Each number is 500 + 40 x the weight over its row's rms, rounded and kept within 0 to 999. Layers, rows and columns count from 0. Numbers have three digits each. The size before them is the row's rms in percent of the matrix's.

# down: layer 2 MLP down (transposed), 896x224, rms 0.11, rows 553-612, columns 0-111
# up: layer 2 MLP up, 896x224, rms 0.12, rows 554-613, columns 0-111
down553 145:409483500497496532502424565522477495509476453480478416531508482488448491482514552525464551559421478460456440534497540467527420495522469509512490484448516486517408574467505512482460563504519499516466487488555518404529474525460468482525519479561484453400474488504512461612451472562485535491491496554538518525462401581540511518511440546469
up554 133:554530496477487507394493497494456479474539439502514515475531542492501565533466489497432467511559561487511506484543520488490479453489480519574500476433474501601499585509504539481453489426521404489545519442463464520423462477572490503495529503514595571515459521485519521455504499437538488446480497441497446500421464489443590485507497473479
down554 108:529535544444510505499515506525551406470449504557433510481511532468487539509536548538432549501469463414511507502456550476518449485546437495435494461469496446526457547489552509498572517533488546521506519478498534466452543519507581476591469533504516473486507536537501506557469501507474467510515549494421567446548483508502443488454512607472
up555 121:475541533510495481552485507566581482517502478488508526502510489519524508420525462517467395528486489436479480576496475468447464457520511534517496461517509469404439535521535441591532473526493588522586499462401430483456571478445471487493539521566501514485453523552574483500446500555473473526474367505489525533476528461466517557451489484504
down555 112:491468541463515537407549488423508487492421550554589386481523515492497507489504539510512500488517462546478549486506585475526582512455535521520540475532509454494532500505472524470486495505470461505454567559561567572556444512478506528489397455520382448501514538448533566462472509456461520493438528520491514438491565543491522486530491501463
up556 091:499484506456526567433527491548470527487512498410483496580517477508546468502503551433453475544530513510562487601529504477496462493467523505505580492549477560574407473410525476439479491485500449504493511513525505468509487525543524520480500461549538544524439511509556484488507479462494549548540587498453452462473423466510495549505533387509
down556 097:502530476459485490487499510542463489507471480464486476555562482436530520469500543477459575414546447458459540544473487486504504498526485429506591493502479496542424459500520513463422486482457468542531529490549471546526541542523489461483495474523527509459480435500477502481531428610436486559572491417499500450469477505530586608473472448515
up557 064:558522534516496563515467515570498405535501545494451499473490452525472502498496459538472484466489527474542518535495511397536453538532512519556432453486459548421542463476463426543446480544475512504470504361486500517577505449463513488479429499528433549439520519446506597444466458503479496492538585476429498471444467501450506460512482480470
down557 080:484551478477513533494523505518474477417498418427538484506476454526519529465463468444505432530498537458431503415512528490492536501499551550518513582436524471453548445369499495584477458554525548494419496474540575463474520513484501479482435483501530449569494479442556526502505522536426424489448493420480485472458501512500510503439600458494
up558 104:498528519426522512497481498483607512526452491482543519543500515442534467524433459544495541522480435507514479506578573514475465568488511471430521476442588531438499551547538521481472433518485431417528520485452481513496552550519552543403492603478448576506428479562493464455523444527514488446467434449535490498474484514562535486490423526505
down558 104:531473432506518509461505586518474555485542528545520515490512518401567447534537518481520472500512548519509483458473488529608516471558507469520508465483535419466485501511559497510525479536537551525519416490461477499489482538532489474451497456476459507460424531433555549535459501483408550458524486436559438457457469495444470462493565512451
up559 098:595492517429494496560578474499487476523433512545518490510533489518491478460442453525461462447507488507512471491474531510470440502495435542479479450443487513497475498517511581451559509567523515480501521443510496516514573470527525492481495518511433527513446557460460494534470528483482513537428520435514464507550518533506502495495516461495
down559 095:490507502452488474549511506463444511583434515562520449521478482443455447544501521464552495488486544446440507472538497486516433528430466497447461488476555555551496480449438511522547502601466531466471461533474464520457499446476488554493486488511519492518484474576531546470446509453510483544472538504466447489488503539539449477561496527463
up560 106:475538453447471476514513575442489499504582532489498533509543470488478490439573505556414423451480542482517441486449516485507530513418499470586490549526486473488569561492524468529509507476454511559534548539473540557508471500446520523525556511494479543511561492422465561547612520516508464502511472509499498487468503527488494440515517591499
down560 110:502537552524533550520518549474564489456481551498526455481513497485580554453512477468525528433496463475448440555480480483505453519436525488516539531516487517584574514397429482578487446492500458512404517490477550569540467473485486489455498532522458513549477488462487449491450508464503420484499539546474576517467457505568555483516535486460
up561 091:525456570462454453569516470510495542469522470609481463437593465494511462526534482538468498464513596473509467572452468553486565538553531516480438491493483527513525460535513447539536484511469529480477448539479508577431490500531455473571478510518493521533419521448526474515506558555491445556497549507436482509484511522424481583518522487567
down561 090:404593496469549526428446461431517567519543452514509559524516518508508527421500535490508522453524535490612533525435575498516506534530563496551543528441472525432451489472469486428464482581480434493546536509549575495454489532567498509493501497474564523491576551568457554505476464466500513465602522531555403451559443477537485484546424465481
up562 089:567491473527500483532478517476454505537536405584502465449527547500508465572501533499500516437451421449569474582463465475552544470397505489520531525502522493518498386613458502530479499528548548483577473551459487506510543504508495570499591482478478492541564495480527534503560488494511432454437535497464489560525508476498526479501492444471
down562 094:455558469462537478507525470521576581586462486438505504499498487598381472513558511508462490471526548460489510511447488530537576535499456571458439488470507433444533398511485518570480459523534542446531499504496452524523521544468505515490531546487477516537555520536518522484467538510585530495537504519480514532486478543476477509517524511501
up563 069:414497515498486490570505421452490525501506494532492542418524528521503553539582473533530449523427513528488464534435516466502431564448443462527511557556523466481440452480523476511544527463546521440456487481562535495577470519518492517525545443525502493465506522508503517576531489438447532437484493492511515514506490433563529494567529468503
down563 084:449506420529454434542438420441472566572483536541520528524566469529459524586505470489506493515464502548521482492472554491486467531500545541444524494512560459542489537402505492495515445556566524490533457449544443539499556478526527472465523517505523452450502528455529483532567529424561508436420433523492482492475554504523590586527501545514
up564 090:504515488513449427468562559437529505467465531451464507542489512477552494508562450488485566498443464503453388507491576437478529518483443413479491529546508505484456561480525505467532452549407560490498483472501535512470519417488532601505471462473461469545448497436506502516527477433485525436527503468522508487542490477483529496460459530565
down564 097:596574517462496523498516530478460595488511516466447555479452523575546481511575471580536466473509492524486556513469524533541549484516580586455459517481453470516524518535483475527492440492457488514561512511462521518504554432545506533506512545497522416552603602595467579449569535479532515562531521526547481508485542490485494588531502456479
up565 078:461603582451591533589493505491435552475454522579499470480475459525491481582472459560462535461497499557555539491554515492562504438501525452473582517598527526467473521520525515441524512502525484510458501496492435504501549481482457469508494524436517488533537544549519582470489468545419496512518473556508431507505464515514491498489442456451
down565 095:545509510545504575466445463525473460501467427576514566539476538445501438563477445483510516464527484523564436503507502490565573469423485539530544504457466543510486465528542482472572437483497609537513500485494571565526431509584491542508537520484558574521561495507520499513518504473440463485549452420468406469510494486496568442488569464472
up566 081:508545473477477459469481567531417472552485506466456534557525441543502496482466479405561468516529522465590467483442487518528491532486487547437533505532542447537561478577489489470532479534567458462550482507494489446568501468460469527437532467477539441490547565506501452487474540524538510496495482536527495473568561514505460522413423482597
down566 097:557531483576482483556455537531499506489519499539488502529579516628544567437475493479496544456527479465565485561421529467496547464438454493529486415513517501515529421613492543504442518468557488516523513556545474494537497472512454518512568466541479489572468525471479480465495504558510553544530539516491465486512536520545535466434448481508
up567 112:540500488456485498482487451434466435453511413480541395502560510485506514453456436553488425464451488514502558536465480515469454465480505443506510513469427517434494449501510505571499471497543448505362490418527482551471478501486502503550469502515489534454399473543442510549471459492535518543528559482501488477473467535481493482520490488479
down567 099:516482519463496541552516530476502434496527427482526459512641474533504520501478417547495461463507573499471551545502518511467485483504536448535511558430477530431521520546508525590443540528519447532448497462526466534527458458549489504544526489564450557474410481559501570604484492555549510521577538507515482505467492615472486551611523470527
up568 133:521502474522445484449582568456482513510448409501481569510504483516463480448513473487532447506460505505553484498497547533466527487478528553548553520477472502520458494489562494466533511526502628452544567496512548525479498486422545423540545604531543453530542546557466462504519488436483517485476616425481488505418467499527532508499512446545
down568 124:420480443531528398480548525469457464475493413531459505545441549473531509553520459529482490498509541487492440484441522534455501549491433494485547490477517554468505515561507491524518468551545503420453518458536496475477522463453514518491506536466544455476547494491485505543533441505621485502536635478492393434449439583519515548570541507487
up569 092:565466527591547494578439459564484525520429560486440515520496458569563518514523527502463437512509478498515536435515516445480534494456435471562530515521499502541549504458474486490535510445503564529518516480506482511397484529496480489491523514488458527530486526457561451544467491429542521459384506544512556492492526534518494517460488447514
down569 091:550513450497539493490543486518521499493491546544628460497524491532427479458428509537499543453482528575577578484487512466523569559488523497453388459525519518461468475466534517511505520509525556559548488548493488501517490483558504521485511410448499518428534510478553486496494425554500540517393468527477574476540507444458481497455484515519
up570 128:452551558532565469502515495496517425514446509515389529530494525489490503494457523521550455501475551556554539533510532525558452486511492484557521491512450463452478425511510455498539502443438467545447554488550481530595465420497475520460529519432600533469500534484560506476502508527490474470551500453488527496531426503509507497517509495426
down570 115:502562515532579516461437436511422518519470549454467553498466452493465556485481553440443509524553478468444465563555458432476534542476449445488511510539465482473526552458523493468559553517503483483441530430585463493497467432495484531481554531546576585486498563456474488547486436530538514422512499449505532498494410427479537510482524452487
up571 089:471523491474451509488473499445488494509487525517529478491512520549508475461433469495517454514544555499572469529513467484498459465570567529514428529468520516502516453448496542498545609554544467528584465559452462516583506449531466570497600469522488469469510487502516538457550401556457424506462561554456531539474469456502572461495471472508
down571 090:457503494485518482471426461512512452514508513488553496447512497445541545471464525583494437447560544517514512484500488469526451475543497535556510497458513519533612531443478509497551527515526457513498457551482440464514568533474483539492583441489461385518452507499504507450485506518518503488506515618501539562501490468547553490497480519499
up572 098:473472491535471448538475435410540508427516480542554486423477555499470525457495480507492495521530547502493430373457531554467514492465476574521527548460544506449495498455531519487565476503559532538559483521506520452486385513451476532455513539475449482477481565579512486478549581464520518438411505480550498525426549469554512450488490421469
down572 093:449519451527400458553510463475476504442519515574558518421441544557460459470508467534469471491511495486465404376414485583501511460478473529551518584484539478502477517471504565491539482509484546579549502506529507443481476531466489481463504481513483444480490555542539514494547582484540520454518504492546553529399611511542492459523529408487
up573 077:504530487524491452487473525558529450515510510500490532478495558493507472471552483502478586497494407510476479540539540506474385497514531562439489486494515410499466490474478530454482488532469533457506483555582524474534514523522548464501531517440575514427457455553526553532535441509496517457489530537503528466586516473488513424523549468439
down573 090:487487482545440440511506499485496468531452460497485497450520539495518438425508468479498554495546431463480481551561600509473510526525490518494502510548532401433486461478458504457466570480488438485524510530522530484560496498479551509513494515473551429503474495472544519557554443446584557467480525511526521435619521523541470479461491520439
up574 078:542497419531497573448524495523517467520442483462523547472511517458528534535499456608509480454534477448565551534517531465488506479501487525489514523459442467444545445531443456515532508529584557477530450519522481489429537534459483565486472577556566522498527463483484540503497528539523445409498513458494450487509505483508491519531485463480
down574 090:509486435528505522468554459464488456542492565494458499521461488540454421465478460515438549560508482541489470515548507508554436522479552517479415513440480518395464407421499549523469452497563491510563568504451514443509511525479464498498592535446487537517474475512540496546512488553450472483501438461478478507457579486455508461442464485505
up575 076:536486478473532487445524486512470481506498475428531540478543557491532525477505414518465474526515379513527518463488598489475469437444433422469536478498469455503452547552482451528476515482479399531474459541484482461443463524533492541508517471518491524480442517486474480515489511493566486574491533538485451427465495517502474497427442522581
down575 094:513468509452468490465508476518530524449420422488546519513484502523507514491434538516518539460486517571419523439473463535457518550446465519472540517508489485454486513458427526433464490435519477468432412464551411437543437503532558542484549531568525506483505446445448570483567530540482479550503542539575451524531504481477495547447569442519
up576 114:489461518541515486509416465517410540471555472520450468511498564466554526558430492481507529410444490517516513479471470467526496479555432574521476449453531505521502583497527524571526555535530472570544522522475483518494468568498557481507529513523559547459492448558533495537480528476613459550462521490479492510526525542501461522463518498506
down576 109:565541524444531506520454479467503454539538500480552463405497507529520456488460484599490443514472472561512441535442523502494456470531429514421481475525520595513512555561405532474507469478479480444450494557490456483498540546503436480509477474480524474458534481497468466571465524535521560460553541535532506450468512489500460476495485536577
up577 062:481458557502492510465459565521517488553492539522516513431489476545524477442419451516453512487522514509484495520578467457491488498501495475395468493510501475566483496488436531477431501501423473482553506475562461465564471460520492445510470523496508463550541442566458488489415476523512597475424476440459450470587508538491452511446513423491
down577 076:495562460502504517473395558601518501480575475486467502470522530492512476420464451464485527527470474537632441486524472526547600555548496449548481550516438510505497565470437553545481523513450483529539477510519481556526535486526473468528451505525526512539431456527482423491483520505581452462464544498522484503549423482511502428508514449559
up578 119:500506458515430502388490528478536488568536413482513524519480536471535515496463470450436501428475462495474513470483480472473519503486462472414457525502475522477468401577483534446455484528499499484441483438492527473521457520442446467505441493522492505428453458552495458461411453460476468496546559475453464483502457477533440447497445493547
down578 110:516524511515420585464456527498574518500533408475491526538512527459517582495529421440514545451479555489525532445528557450510539533559505550475530518627525550498470454535486522420469599529533468438491454458521606488540466528489537533523488521531498453492535471548471440463469491457474467554588550517481537562495475542554535486498456531566
up579 078:557503512421502526510469496480542433531484537494450485440464423466551548490494506576479516565499502532482522522485495424511517461491436407542530551460544454536426482509517520476466465461551467518544454476556515518523448457526483512520536481477471541627546494510507461516528594493507522513474496507506539496465509536522500438520555523546
down579 087:490465452448501474494490451529490521522474556519499488488537424532600528494494500526526544504547474489550560497477478592460554453558471510505498510547449473556495508489477551489467477493479539534543516486645575464541462531540491565485532527430429569533545498537508510547526600481581516489531489494483471555560467540523501552509505523490
up580 101:421511505551476411516419460475516467498495492534516538578465521467461468504515473521515562478388539513490435481539509498455456562488541526451467500474583478451481527550566522500527502576452502531478489504545557458517458466477498464490492498603499461477496498498506554496559501450437583481463494448487510463521526455496493504494490508502
down580 090:502443483526486492602571501514549487465533539529486481559505496465514552525495518532478574469537524538546492524475514484500497508511575492546512459466543466553488520474498533603560539511476583490539543529486476421500457474531514572534542490474429454499495452494451441520522449536560423441467473536396559473501521575500465521518476482495
up581 095:447558512522523437556464518506529415473517508515515532552518526531453463495504416499493398473451529479500492512507530491435444489499531504498468488548486496506449476445486493533564450463500577575472567469404452425506571436532441508445473435585498458496502518504555512510535515442479468545464584470536532516488479505490481537455534500474
down581 094:463471564449482515536482503474497535490443522484455442492469606531547469482511551450493543481522474460473462516464467539592476504453510476465513425499510455542491603507477535407511494496408479448508506507516536473529506506494538509527497463470490493539448508520539508504517484514427524469491527495539530519573505506512538475521555531483
up582 094:491551536554478493457436490514567463497472538529485475506421517518513503474463444491474517475470608467615490510505502483492452488452459441496414490486532529511528452501504459519463526578543509548456562473465576494525526450528476533480480573482429557508506502495458514510492512474516510530497575495509575487522482468541450445515555481452
down582 097:515494484535505530474545496500585499499524601480493521516568521500525469451570449491522525441423428435484475560486500541545563521537554493429518512488487514563548452525491511484422485495457511518472489474519533491493518473557480494460440484414486578530461455471433508552511569479529449517518527505504444561445509516468521479521510491537
up583 142:559437515440529477433538485532488548491537440486530503517630528518484486496543517518496463462499416531464478531463573559520483482522526465537521473523499430461466552559454593499456509499534424525490539488478546489452560476523512559466532600493457477519426486505535473498477458525491476485476496455608505486561503545487489446502512522465
down583 111:506476594474521576559529458491562439497474537574415494473501531526468469507411488475540587528503581436445480508506505494532448501514456531528520503462603523507459426502585418517500514557367544507549503498457488491449480503406528467505567529510600529465458497540462529521472532603567483525538492469465518486420496469484455491459510498516
up584 108:507580589578501573512561540503552454444477536589564483515394536543503577525572457529506549504500632456468426563486456497475496515482431483489516479520462564495476480535515457532538431516512475581473502539489513469535543533492532482468456468473532448456598497552524595438544494459494436555507532476469509531453486456499485518491508473496
down584 105:544491475448513492525518496584561478468497451496443468526453482519535649507512477427485496513512499479575509520469498447519405482485493573539514503441487521526467511483499569485488464523492434543560530484543544435537494531506559500513518487545478508496561505548552580426547495533491493505497493502508585545577511477534460490422538487449
up585 101:497558533473542450525468493453590477515508477499548526519524520541488492511526457538506508416448485543513496527534506495491521551479535540454483461459545594532477453402471482607458576470505552501511513469516472469476484493529524483451542531491462475388479481531494516482516502493427471445549534484486515481455437530508512475509496482498
down585 101:502505540431536526519473550472477519469526487443519538528543500489538466515521544498466488467437454510579501541370546482479554511435546455500463476492422512527536432500434532487384561448528448488518493545464500527521465497548526489480500485540502492443491404534480464462562456506458477525451600507542576489493483539526471495551476520489
up586 079:602492569479472444456487548462495441491474487553530517472422445502541454492406401534420494489502477485541508581509528475492552490471489516476449589527534439443498452479488514473486486483476564466436459505514463503465437524465490503537439450465449516447503560471551506575539555485484575461527545584558572534507523448443506478537538474459
down586 088:462549489581446482545515475581520556496462473448368488483558564482544495469511501509565480473517492477450503514490487565492417526512515520504527544412473486502467572525464479513470523518569510562571503524533513464530527508514519483582522536476522462509440494495461454487514493501473406541500450498487411552508470539531473468476501478557
up587 089:439514529475525443482481464450492502505476556523511509437492476457520489472517493525476479441514555521470453494546402453582482508544451454472579510522484474542491482518541515433537448464427502492511462526523524478553478444516465598503501462477491535575498483476495478474448517533489519568506489578442447488405532462428521450470455610469
down587 093:472499504436487446467491474532519516531499497493482526429456481475474468497482469488513456439547581505479456456533497407500520535520550526487545517514438499514509489479472483449486460491431508537510547552449492495485525480514503611509442479430478529548517432490533452504447453477533605577549428562512351490496582481448499429449426499469
up588 093:609497465519466529505458459468508471534494463515487584478566472526547472522505498485473499464504523506565483474495523457482450524444497486541472500504463479476473413477488527484441489460485517502406516545572544466475570513501586489496458493463456581524519501419433507495561498519424572501530481463474586512506492506530534455606469456503
down588 097:532468518509515511471460512500452467587544536522511498491572492505501437472534550506507454498519548519465415503515565529413495495513502545523479528460537514568495430465491491523488531427545586488370465487550531527500518427506489481467554494490509473478537450452495497490429522469497499461562476439570493460508529461461487405488514444538
up589 115:527500604467467441484525482462505429434520512571548544514487536461500436468485541538486556548490525453492458381543502469459457481483523485545505524492500446423461559563459525514516523543486535455525473509459453524446469498466481507476535527515480488508467518494466465520526541519528507501529465527493468486466557495499551462478518499536
down589 105:438462499552467570510439498499459511459397384480513460496526573459485505491551487474582464486519480550497551533544511459545516558485515530495505537525457589529513503444554491526518462427470436541452499531470564497498569520492530459479477516444502481535436525541518525467550522505552524471532535508441464573450492521508445594574529428502
up590 090:498450461431487475471566430466494464514479475519519487525481474545508472465449472518411454489454490561456427554511443422577549535507560531516526507432494516445485440495504448511475456475489475464503494455567512508479496428422462531545477445498467469454375468524533512522455404481497524488558560477469469482444444483487514487537474480564
down590 098:527509512496499568443479558474446461542528519530505544545519476487527554532460463471417417599537496513595437495489468483509545557478495530485500550558506570450465483468455528522482469501528457568494505519557540488448523553508495538502478533523523519521421442467552502440506493552476564517497594520496533497524400524513459504610431550557
up591 114:565538436488524502528481554459499483518443477431509475503493499508489468528537497428455513469558443455586471492558485464498513514496470508430548425470428498549498509551457511478442584528518555484458476506458507440489567505462493537452549505481473513565491488472493472515563478468524465510486521511487401474517538514511497505458472463558
down591 115:528550504520429526531447446501499483566434497595507508576483537494504507494505492484521579483469551408432542535472551498454494519430535454524515475546483457524558440542528460504524469513529537480533410480559576498485495515498524495547526555574547558494533491602501474462558433476458467463524511502548529456515568437468525468520444550447
up592 080:485541491548468494567505464554505523383372471534544504426499486543449440463513527559591495494440555436544558496552466481458512463488485524470563486515485511521472474539455451515425515505441543468543530456496429501504481426391462549561513555514480476496505483454461504481559504450474463549493513494515466559531533507513480543470536492457
down592 086:503555506531479449538585500536525482557534416511472484637471548499541604476507473436508534493481482464511549488503450472484484486513476527524461573547507449506484566537497531382436509496546501536469478441553488571479486510525533493497543516511534523444477576517503559392492505505445490482443496477570535575481525511562462481495525509596
up593 088:529508543571486470581515509514560516427487550508571464543525482468472458481543462491458494488535440557527402591523588494452494463542490583486461601574525504527495462431503449501484392531519581491499477524542529461434570575477579496500510525449505533501446547467493536513440493494460616479493518520446502438437488544491508529501484554469
down593 093:454456588486552515465518515468516550469490542405581537463464463552445454570528525580476446506546500579475483570547511542550487448518449526490466523458504505497468505520490496510480443496496579545573554503551491472452545532536521466434478469493500492503484504481516510500509501509528551499454490490464567462466441566473436535509498560497
up594 093:594485522555469469494489547538426475505575532509552509529531472528451480567552504426514494446463467486464514528505466438561501500452494446509498498528496468564513545537497531497452536450527557490543585511518474626454530522491512463479492537457512560500508502504528504406501470527440479439524453514433486480507473562473483450542480449543
down594 098:478455527502490515474400527475493484525483518450504517527505462554624458434488519554528543462522538502570477532531507452502493480484570511478485454438491437487513490485534417581545501473442463477511506528435523587491535552464479503462513554443474477501512468477485437479514481525496520444524508484524505588590456540483491468487443508508
up595 103:454543437549527543492500530504482496466476462453456461503439515527493456488575552491537509442468504460535416519553542494466458425468573542516566443488521494435455545445479538524501576508501537476471503512482490459508493475375488419500532506516552512571490553523543475564489525507551547500534532527566510434452498516438533510416546507423
down595 105:569503518559564530474513523518517448515516509454499499464558521456538393516483503528562499514528518490529432562526540510478453512510561569483524469509508565431511548517510495513454476485499522415533465524551442412520500456504517476470491474551519516526456518510490497528491545461519509529477483457395485519597492502488525499414515478477
up596 121:518529544509488450596479578587541466521488493470450522637489506476456547475489478434454481494529552577437573529509533497516471548551504530559490554448528539510411416482476486462545560466534470596494461522518535506511477491484563560488523502452457560533562528503499461435511451513410500517458469462450433501426477531523507468506470496497
down596 117:489508500596514503476518452478493500507450500520475475494467521543577549469515553484524381419579522510570516471444458408607503539550481462554487506462507553553479499466444453519478538463508529503460526477495537532491563456521481556490423481479512510511485568486492454481527485517454462499497470502489549557450516475526545484454466539512
up597 091:538566508554529429515501569522563515451505466523505483512497489540474516536520471560444467482497517490516454552555522499592494447537568427493468492508472489474516523460543471517594508439509438505500539512461524470482589448511460454460532459428482446511558503476497535465430501518507507499567446473491538488464474475538510499535474397487
down597 100:495476502528510438582470456516472436611524514426484530520388490436528474511496513489452503471536518527460475531539522545538480474524482438436530523507509472481527494543481542426535436461514449516542449577495439475519454447525567478556464483481498450491548485526531452458489573429457520474517495501570533569552550516521530517555498556597
up598 126:482516589599435472563452486533504508453529576493498483502555479478492452456534479542518493522477492494414523515487471523462521493493521482455529414531430471422472535579523505515558554542471530466514512455500432511422516471386480469506491502482542462543502539518472528587539544464465558466519539510514471470562576550447547534515528492464
down598 120:519521511556527523473529593582499492564508520571491523505459525518550485540499552542494478452513518442480563435523439447508492456483539523435503471535483442477530530501539557535553556484515480502544529513444525464482507524449506492544577566484543445487484572499490502464578460526417623511506540539444481499545506532451538536583483472451
up599 109:426520473439454470516416433496574471490518511468546489524522522477559464485540493506496521538462478531543529555564533542481476495510571499459454533507516475550470519518550517465527480548532512530475511491523486479480562526477544432521474483501490495501484472507471618502510470555452476476495497443541509416496490469516522472509432497517
down599 106:519489523498531488458428439544483467538545544524504505553490508478557474524452506560496482508461484507539545545552563468429497462528425511494514501495532468484511494477485549391498517487476482517531535533531517488520528546516518409460495553508444422499478543468501517529459501579406426480486524476510518457513553465492491495480504560506
up600 099:483501527490466463503466493578433496469530489454490477436516480485570519538540528517539453490536526501550467563464420525470518464420515516448515445559415515557459519581551464468601509459527551506554466548471483510562490429523523567482518445457534520505466482491488395464567538480551480522431536511475514501479553523491565532480511511512
down600 102:519481494586530468462466494444444511482519438528509568581451444447511531535449520499512463495571427492507525538480455486519524517490519465524506436552477547608468569526458465524582539504521493509525529553566481477497491511476463479537509468462424473433498541560476497543541508492440503492379485562471499438504438501489497502536502446455
up601 109:463503414423548510539517403524519529497495488508508470463566538558509499533522555516584497447535480531461533508498506539486437526552413517516528498528553505456475502465420499465496480537466511554470524543505462511568494541467500474479523525485519477533477529511470464547553529425539533495518414553497444558517537488489481551428437524527
down601 101:463456454512589461523458487561515450478475441517465448575431461479521514525518513572556542531504457533497515496485516463521525576572567513511459535525551498454461449557487454536517479601495508545479467532495539561585451462482524476496537480540578503456497533487536593492493513506544540481569538495464534492478547524511477528497538542479
up602 070:460531479488507466487567513514490484407475529567485464473538504600489518524550422459463460482552463481506454507536478491440571503518486477510567431586532494520460441507447486482473420529530526508446529513484544432458440450538490481493449533496541525532536503457486541573523505535503506481481542468508408551532472476489581465499447500381
down602 088:493469462469446498523490483483467493449446450469444482455546428468520539455504523463485472512439494501562516519519494476492574484494539538459596516524507509424582455529456491461561551516507497487541450505468562468487456559549466459466507521528502490474501435473525572576466533507502468531511463531448518500454469442443561462532513546454
up603 076:450442439463522543472473597458504462506496428484470480499569458478499463486425486492422505471516475543500443537455507450549514442493477535499537549510526545403544493453465520491477498527474515532551454522492542549487485542429416525527487480477515480504469505451454510482540511539477480456501588503487451480505533514507459522492516483556
down603 078:552504478517530511523531515504460438452510457437441500531498529554530452481496387528440590533472437529487551451477496517514565505467546512509541514491505490435487518430438502478535436533532444549501517517518491500502468464486458489584578516500488431542502534450474439507586521516506494482536535458484491504507477530484408452485547511507
up604 091:551533549528502458563526486454549478509567486534546521559470466445509418488465447534469584446486581484487496480527462463526528532473533473553404536498463479479436498562532462476477411492537474482529489529501524488618497461533527461435522536540578523461479520530527537482510461560483476463509475452483489514529430495496543477468550499529
down604 098:446509512508501495524546451515475496435540416512546467436500444487516453497501494525519493452530465540527506520428457519538518505550489476435432469442480429469500412519562475494470478484554543568497410438486508506504471518510443514416506493522470543456480544477394534525478452551524511528450480515482509494500538429476529540459527446520
up605 092:450524518471460500402526495417500510477480500522485484573487506443504463516515542470447558465490439557501486461512456505471519512586461469572471514474532409556500551511514539445445436472461498458445416492473530528536518550537488456488554479491528467558567522553488483408511490539454512438510540560474469557479498527466508486495459520509
down605 099:546578507498431445539559495528550551525422476583540476509495487468527537456459474479536491554538453557572467513540494483491418510519507541440482469498537459527417487506485577441510474486525562430525508574462467493521525508512510496470468522475430522521581539472535541537499538452490524551472475475545538471529489435508506531517428498499
up606 069:473505516494519513428485502501472425548488507475579460480524570437492496592534510541513522509527464515528481493538537415477484451530527458437493455438425524478485549518474541482449480487398468422503474423445492522505505534552511508542502424490478468492467485558513442461475503541541481419555552477432531509506387484549507511513559529498
down606 085:483582506459541503533538531466428528493513546533535539472524415579432513503431469489532479495541508477558467498488484564523538504505527502525476524462474494508563502497497488561521533506504489460522575499510488539462500529497463535496509537503488569548508451448519485488534445510516505557441343501511430497495466596450516595557527502461
up607 103:472447525475496480443491440518446521438482489478544498497513549426515470584545516471542476465544481449473482497526529451555520386506461442533553481480517521552515505574481522464537548478520466545548458549496457513442492595559529513477485464496496566489489445461433482455508607476512541490431493447593496433481558533508447516467525493595
down607 101:457439548477463467505494552547458524625443441437551491464567459541467544454487490522520532473523462549536583428513525598533435537460449500497530498513507449537484458479434454522481491516540472550459567474493541559572508452489520439488504564427478441477523512461494536511451456525552444499500567542541498586513535500487554542489482482439
up608 100:459531569541532567542544536511527447503482524525519504552484479525492527496504608484465504476472544582473506433551503530498522508450539461497527488607434508445480443518490407519556491487460493501508493553431527561535491473468479516531461466501530531489624526564454574548509552510493520540545566543551485505540483470477553556454512473525
down608 100:411534464527521568472536568564465458530484583487538527522510461508454460533472446487525504498541459510501471397596485533557437586439567475501477525519478468494553439489504485511507535544468425517484467601474468580414477485465553557440519471530481522462484558521530543565504600503477500562526456521519487465536473557476496547439510464563
up609 097:561462467534469561522495419507532465494505537494531485485555495545501503492521542489439405496485496447472479509557513489526558565411418504572543512443499454445462468536471443486507463482473551512520448536532498491469516519481527505506501531428493541539559500472519484534483465541458501528514479490517470478460565453531524416482575499531
down609 097:455555479513451461463529484534429513544505483464496490530512457497551505450464526488494508546472567472494512447568377491547465522484527427540495499514482459527429507541496574524528540526458502464486499524468515422493540452457479567467478522554441511544558565489458538546493487537526523540441525535499541473535488451513496436488520444475
up610 124:487522442551520489569601474478517576408525478584514467494561518525503439496566504501500442512557459490445470551462451507539446508490557457494527475516535473478518513472500506521536516493485402551464506519434470512458567503439490510506476496506493455483472564490490453574482528470531553541496463467509456453501543489475519525494508535425
down610 106:558475425522539532503442440506465537496510441531547446447429486528531458513567495552523524449493430527477503461477521479558459506492470525458511470439524478498486590498531490489494484453409459483505477539562472418473534516554520539500454515441452427533524536489490499511502498502491440442488526451538444517527495522532569541478482510470
up611 098:477609488512481437455437479550514528522483505531554537441481542463530535582518491514547473509471478513530495513547498528514500521480525546547545474475531558521520529462513443483471440498413474547534545547520513485509557536529542478497504512430537488500475480579473538503528430542566494527484549544494552473423467518472484398536451469474
down611 103:500523449499521474567497457541525525469471501467510470476415518492523559516516511518487507490468508518451495453489560519570511498494470542451514488465494516470480444541489523444557491529418475574487608517488526461516502577525563515521520509453470491594493438557547507433481463505526554495490540524490603495475544580440481443475414468487
up612 082:532453500507491456528553557450432515482493508443541431540505483450503586524509516438464491523497538512499447471511562458446508485516496398465441520500533501490526496561494531495482486514508443480540504486506503521461571526557546503423444512462493480476489526488571499410477549524513546494436503429553503548529480529513529459481541482528
down612 092:506496465433463479514523431514507544530525494487450519563487483491468464521518537521510509457502429527530461504537455447524496476468495484497470475468488508471491518485470538531463525563419539401534521505472401420488450470492526513455494536450494548584552436494489524524509528508486480513516431462461568531492538507467552465548456467503
up613 109:584439537500430460514509449416520496497408488539537473461465538508499516423515523511512439511495502530530466447415568554507523474492534482545444503456519466525457510466576516456524471481443465567495584465471490451437450500392516538465479514517502434482495533507534532522549499429484458529498558477538527570487498452499484525446534438532